Each number is 200 + 20 x the weight over its row's rms, rounded and kept within 0 to 999. Layers, rows and columns count from 0. The size before them is the row's rms in percent of the matrix's.

# layer 11 MLP down, 384x1024, rms 0.0507, rows 175-200, columns 768-895
097,192,197,210,169,194,212,192,193,220,260,172,187,224,203,158,198,207,192,207,218,213,229,180,225,179,265,191,202,207,210,239,220,225,208,250,177,213,220,242,185,212,196,187,185,227,199,198,207,212,200,208,212,213,184,206,234,165,205,179,194,202,226,193,246,186,168,249,213,211,221,196,229,224,214,200,211,188,223,221,214,192,174,166,226,198,209,178,152,182,177,187,196,233,193,215,206,161,169,199,217,187,197,204,196,259,200,198,203,201,203,224,213,173,166,236,209,239,187,206,195,215,199,173,184,215,182,215,183
094,207,182,216,171,180,233,213,215,182,159,184,183,182,194,203,219,188,191,190,253,196,215,229,194,207,223,240,171,170,185,200,192,223,204,234,212,198,175,233,184,188,192,186,188,227,234,174,173,202,167,156,224,231,212,198,206,224,210,191,198,189,197,197,203,176,228,183,213,210,232,208,189,213,158,177,181,228,224,220,178,217,184,197,193,208,208,189,179,187,173,168,192,229,233,179,203,191,181,231,187,188,214,201,218,230,236,176,217,171,205,189,210,186,219,192,200,199,184,202,179,193,198,196,210,235,182,191,192
097,164,168,237,202,190,211,188,190,194,205,175,255,233,173,168,159,180,210,190,211,213,199,176,215,215,175,163,216,217,208,196,212,258,186,196,213,172,193,206,193,215,149,189,231,205,193,215,192,223,218,203,211,238,197,202,182,189,187,222,199,190,195,188,188,187,250,231,179,185,204,233,191,194,201,194,204,182,205,216,194,216,191,182,210,171,211,206,197,198,177,193,208,204,195,219,184,196,233,221,198,195,215,238,233,238,202,182,194,201,169,186,184,219,205,236,211,215,206,208,242,212,140,229,160,221,170,202,211
100,123,190,202,203,198,171,208,176,237,223,197,182,206,190,210,228,212,207,187,214,194,170,199,208,223,192,232,203,208,173,203,219,198,203,206,197,188,201,215,147,196,181,185,205,157,194,211,211,183,179,236,180,198,210,186,199,202,192,228,176,212,178,248,221,193,199,227,182,193,199,228,234,209,194,194,220,191,174,193,217,214,152,196,197,172,252,192,185,242,182,203,218,228,204,196,199,195,168,182,194,193,220,173,217,208,180,196,183,186,211,200,162,228,185,212,217,172,197,202,230,236,174,206,195,206,194,219,164
099,189,205,190,199,199,216,226,195,218,190,157,188,216,210,229,205,210,195,192,187,220,165,225,238,197,212,158,192,167,235,195,223,226,192,169,217,222,202,191,206,162,181,222,200,160,200,202,186,242,212,201,179,245,221,221,208,210,218,193,233,208,193,191,211,174,197,202,199,226,199,222,198,212,190,208,182,188,202,196,207,193,196,205,205,198,211,266,190,182,187,200,226,183,211,191,212,178,183,164,220,225,207,192,199,207,268,210,219,198,193,219,193,228,211,201,183,167,204,227,178,185,206,227,234,200,194,222,150
097,213,237,229,195,187,218,182,244,170,246,208,223,230,194,176,230,181,168,185,191,179,219,244,162,206,217,198,164,194,187,193,205,200,210,215,188,187,199,209,160,210,197,180,172,229,190,183,229,223,197,220,161,228,218,209,212,246,252,209,201,213,181,209,223,178,199,265,220,181,213,179,166,194,238,217,164,170,178,173,206,211,192,180,201,166,222,193,207,199,198,214,210,238,209,188,216,200,225,234,173,215,200,199,176,220,227,176,190,178,177,213,208,199,203,155,223,181,176,206,213,192,158,173,214,191,227,209,194
101,215,206,202,172,214,157,172,174,176,184,180,230,189,219,205,199,201,220,219,203,228,218,197,176,198,162,218,188,213,226,227,211,208,204,209,190,181,216,200,178,200,202,182,208,189,198,211,200,196,211,227,199,179,186,200,199,213,205,224,194,174,211,206,194,188,218,215,225,174,189,176,213,187,187,196,199,167,228,176,199,174,197,173,221,223,193,213,164,156,200,177,202,173,228,207,191,184,195,181,200,186,216,214,212,224,219,196,200,195,198,186,166,198,195,167,204,179,171,192,214,191,207,212,179,209,223,213,202
102,209,178,191,200,219,165,200,220,200,185,205,208,203,218,185,220,171,182,212,210,200,186,205,168,234,148,245,169,224,167,186,188,231,186,214,237,187,215,206,231,212,211,199,196,210,200,173,206,205,228,227,205,191,247,215,210,189,150,192,211,215,188,233,176,202,192,179,193,222,241,192,219,188,189,236,200,207,203,188,188,216,220,192,201,217,178,211,214,209,236,213,210,232,204,217,227,197,213,215,190,182,196,185,233,200,206,197,180,197,206,172,220,193,202,196,190,155,185,207,194,228,209,207,209,201,210,200,195
103,205,156,194,225,211,173,207,201,178,179,223,211,217,217,198,208,203,203,172,245,206,214,199,192,189,235,198,219,135,206,199,197,209,234,217,211,205,216,240,202,214,180,227,202,214,215,200,192,203,216,198,215,165,206,205,204,204,226,202,212,232,203,206,210,192,206,202,210,204,211,195,162,201,209,202,165,190,201,220,221,235,187,231,171,212,168,172,179,183,232,195,165,217,171,177,174,180,207,179,173,194,180,187,192,211,223,194,225,201,191,216,204,239,198,231,152,196,204,193,206,180,189,192,218,225,200,188,204
096,175,198,190,191,182,217,197,193,213,200,230,187,220,197,214,189,213,207,185,243,189,242,230,228,196,239,189,222,228,185,177,195,181,221,220,177,210,213,193,170,198,167,194,188,190,201,251,186,221,236,192,219,194,182,215,210,224,191,212,213,214,202,193,187,185,195,195,190,220,200,169,242,197,215,208,193,218,186,189,191,191,192,219,179,214,207,208,224,185,225,169,152,223,207,213,223,199,223,166,201,221,210,193,195,204,212,189,181,206,193,195,221,235,215,238,233,196,196,202,213,211,202,231,225,164,183,230,207
100,184,208,180,174,213,177,198,195,186,179,204,170,213,177,184,197,187,149,207,185,190,173,212,191,198,197,211,206,186,173,181,228,156,213,230,209,205,212,198,172,215,198,192,195,197,225,222,171,168,209,226,173,179,227,175,204,182,194,206,198,204,215,217,221,218,190,198,184,218,206,173,200,185,204,209,210,210,170,182,169,187,199,228,190,228,215,230,217,187,142,221,193,219,197,203,207,202,218,217,199,183,223,203,202,202,209,215,210,199,190,191,187,193,209,171,163,181,200,209,195,207,185,161,200,220,198,158,226
100,222,189,206,192,187,223,197,194,186,213,206,183,234,239,201,200,183,203,162,211,202,226,236,182,203,197,201,158,179,194,227,229,207,191,200,194,222,175,203,227,213,220,207,150,184,185,207,205,231,206,234,233,210,191,193,176,206,180,218,213,198,214,188,214,195,188,194,205,198,222,177,187,195,198,174,154,175,196,220,175,188,233,208,206,191,219,205,207,197,214,178,220,163,171,215,236,210,182,208,235,194,179,213,203,177,232,224,214,193,193,193,213,214,183,182,187,223,238,197,153,177,170,200,197,236,221,206,222
097,235,211,198,209,187,200,202,211,219,203,175,172,212,201,198,187,200,212,199,174,202,203,224,213,190,215,232,188,222,187,182,206,200,216,188,178,181,176,191,227,207,201,203,191,172,156,130,198,235,196,176,216,217,186,229,218,206,192,172,199,187,199,188,179,225,188,234,189,171,202,218,238,183,202,167,174,209,233,213,175,212,187,193,219,227,259,216,214,201,200,209,225,209,217,200,204,187,208,154,211,199,195,193,148,195,193,196,197,220,194,192,231,178,193,154,177,210,177,193,217,199,217,220,211,247,248,231,190
097,215,210,227,175,177,177,169,163,209,219,194,216,225,236,214,211,173,203,193,213,210,215,163,226,201,175,244,176,247,186,199,208,224,177,183,197,221,209,181,208,201,185,195,199,225,226,206,185,219,250,202,223,188,202,205,163,247,203,195,198,228,189,214,186,206,207,195,204,236,183,175,179,232,203,161,181,206,180,214,199,166,220,215,211,216,204,211,214,211,182,223,176,182,204,199,186,201,184,188,201,219,204,212,224,187,219,204,228,161,207,185,166,215,239,186,206,189,152,202,201,160,217,174,188,202,160,203,194
097,210,186,206,195,213,186,205,219,221,209,207,196,174,187,204,219,188,189,202,204,222,209,176,182,207,209,197,205,226,209,203,188,222,188,186,186,207,224,238,194,231,191,219,184,211,206,221,203,226,215,202,211,192,194,187,194,182,225,204,191,168,233,174,189,189,206,187,196,184,202,240,189,159,181,161,196,197,194,176,191,227,219,243,179,215,217,211,145,186,215,158,177,174,225,208,187,223,180,217,189,196,234,197,161,193,182,189,229,196,178,194,214,217,222,204,174,217,206,199,188,203,215,199,197,195,203,194,222
099,192,188,210,174,170,190,220,202,197,209,189,191,235,193,205,231,203,230,192,200,210,206,209,188,199,189,188,210,166,232,244,198,158,202,202,205,212,179,188,185,202,165,212,227,185,196,217,220,188,177,222,196,197,170,233,204,213,189,195,179,230,211,200,197,196,203,188,181,174,205,181,202,180,196,186,221,182,163,198,196,221,224,210,196,213,190,183,231,198,228,203,192,212,201,208,206,194,202,188,217,210,161,218,144,208,195,202,235,201,188,209,182,213,201,200,161,213,199,226,209,207,171,175,216,195,218,227,174
100,180,199,204,210,243,192,178,211,195,227,198,222,180,205,173,207,174,216,210,210,201,222,193,223,221,203,192,212,221,224,170,225,191,196,195,185,229,195,200,192,211,224,219,188,202,197,130,183,196,181,175,180,196,203,195,199,175,164,211,176,196,216,191,243,223,205,182,199,188,179,234,180,209,208,204,195,203,218,206,228,206,191,205,192,243,188,189,214,182,207,191,233,204,151,169,174,212,204,192,215,207,196,162,215,223,171,190,197,201,143,207,224,198,175,180,188,209,189,190,160,180,205,193,205,206,196,195,201
101,196,181,234,169,228,201,183,180,224,216,195,169,205,182,178,226,195,207,205,215,217,200,172,211,178,210,176,188,187,170,203,232,235,183,193,218,178,225,218,203,192,182,211,208,139,213,195,216,205,165,200,180,191,160,204,219,190,188,216,208,214,205,211,193,188,211,218,217,171,193,203,202,212,220,216,188,200,203,194,219,228,202,188,198,187,222,223,179,188,162,166,196,237,245,201,215,176,205,186,202,196,179,213,210,194,221,190,171,195,184,196,183,173,168,190,222,181,214,208,189,203,189,200,230,215,245,207,210
098,183,220,189,231,228,187,200,175,187,187,192,229,223,195,200,189,216,166,186,196,218,232,181,207,231,168,203,196,219,173,189,220,198,220,213,185,226,213,224,180,197,249,189,177,211,168,198,181,220,186,226,211,198,213,215,211,221,212,204,215,183,210,216,215,178,208,177,192,213,186,217,193,170,187,175,187,188,200,185,188,232,186,184,174,185,218,231,200,223,223,147,192,185,213,204,216,230,172,192,195,191,212,186,204,148,220,162,178,188,211,183,184,179,226,222,194,183,203,193,212,207,163,203,210,188,223,215,224
097,211,186,182,206,180,197,213,181,182,219,169,217,190,166,171,176,191,188,176,190,193,166,184,193,169,207,208,197,213,236,200,192,191,186,201,191,188,161,172,229,183,230,186,154,207,224,184,201,193,228,206,210,169,254,225,182,203,187,220,227,175,179,178,171,235,252,188,203,233,190,210,187,212,193,219,205,203,187,221,170,202,200,187,223,193,216,216,194,188,232,196,243,180,222,174,187,183,201,191,197,241,229,187,218,183,205,178,226,222,205,208,198,198,222,174,209,202,241,211,196,192,210,191,173,194,203,226,211
101,198,168,223,191,178,183,189,195,198,214,206,179,221,217,209,162,185,228,237,196,189,247,182,233,234,181,198,268,215,193,182,208,198,222,217,211,186,204,163,206,230,196,229,249,194,230,182,189,199,203,222,163,216,197,212,167,181,191,221,188,204,191,182,172,229,223,217,189,157,208,204,208,181,209,213,194,230,193,185,203,220,220,188,202,214,217,197,233,223,178,172,206,204,163,244,217,182,191,170,223,209,212,200,217,217,213,205,227,170,200,184,173,226,200,189,214,182,203,212,235,191,225,198,206,197,226,170,203
097,233,206,200,171,231,231,190,162,234,206,181,198,212,180,200,174,217,197,208,229,179,204,233,219,221,179,173,226,216,215,190,194,222,213,231,153,202,210,187,200,203,204,215,208,218,212,170,183,229,187,214,155,199,189,201,217,178,227,174,199,201,220,207,206,209,192,191,199,222,221,224,238,209,169,179,203,245,195,193,227,188,210,205,197,208,188,210,199,208,219,171,178,230,209,219,210,206,158,222,228,172,188,196,177,213,200,242,189,167,196,164,154,188,185,214,186,145,219,177,215,224,163,201,181,201,205,209,196
097,214,216,193,206,207,197,226,208,181,212,206,171,159,271,208,200,174,170,231,170,225,210,179,226,201,194,218,188,223,191,198,193,195,210,173,184,203,171,217,204,203,219,202,232,211,205,211,200,188,174,184,216,210,200,194,204,196,212,223,209,193,209,199,215,217,187,214,194,213,194,200,216,204,247,206,221,209,200,203,212,199,181,208,220,200,205,204,199,243,163,184,195,178,202,227,220,218,186,203,173,228,170,207,206,232,157,226,203,216,189,191,216,205,201,195,197,186,192,177,205,216,201,186,201,181,194,182,176
098,243,202,233,209,164,199,210,202,191,226,222,200,199,222,185,204,211,192,175,202,206,211,194,174,198,215,205,185,194,186,209,196,181,224,181,174,166,191,186,171,208,214,229,179,212,207,228,190,231,207,177,212,205,205,202,217,193,166,200,196,196,201,215,210,158,195,192,192,199,189,224,180,171,179,212,190,205,182,227,196,205,186,188,225,204,192,219,172,222,167,172,217,229,221,210,202,230,188,183,208,229,210,222,200,199,185,198,178,172,209,231,188,222,183,207,221,225,196,189,216,204,181,209,170,206,190,218,186
103,212,202,179,201,181,196,165,218,177,201,202,184,192,191,165,221,199,219,202,237,223,185,185,199,207,225,190,197,198,207,217,222,191,200,247,211,234,221,216,212,201,209,197,173,232,214,217,162,194,209,171,211,207,205,188,229,213,214,241,209,216,255,190,218,233,175,209,220,188,190,209,203,182,221,140,182,205,180,218,193,179,189,201,231,201,218,201,190,186,249,185,232,192,193,189,214,186,197,185,193,221,222,197,233,189,195,175,167,208,192,191,185,176,193,188,231,177,180,201,182,201,193,155,223,206,202,199,207
103,212,183,156,229,170,204,174,192,190,196,180,192,227,185,202,213,229,174,194,236,187,224,165,173,208,209,184,200,220,173,187,221,235,197,231,198,204,164,205,229,191,227,186,197,198,191,174,177,194,162,174,207,184,193,202,219,202,217,200,173,217,211,196,185,187,233,204,231,191,190,174,185,168,188,193,233,194,207,190,215,219,204,167,206,198,223,196,232,200,196,180,193,193,208,214,213,206,184,205,187,201,180,173,207,198,203,210,191,200,218,209,223,227,184,173,218,203,175,203,180,206,183,220,228,216,186,205,258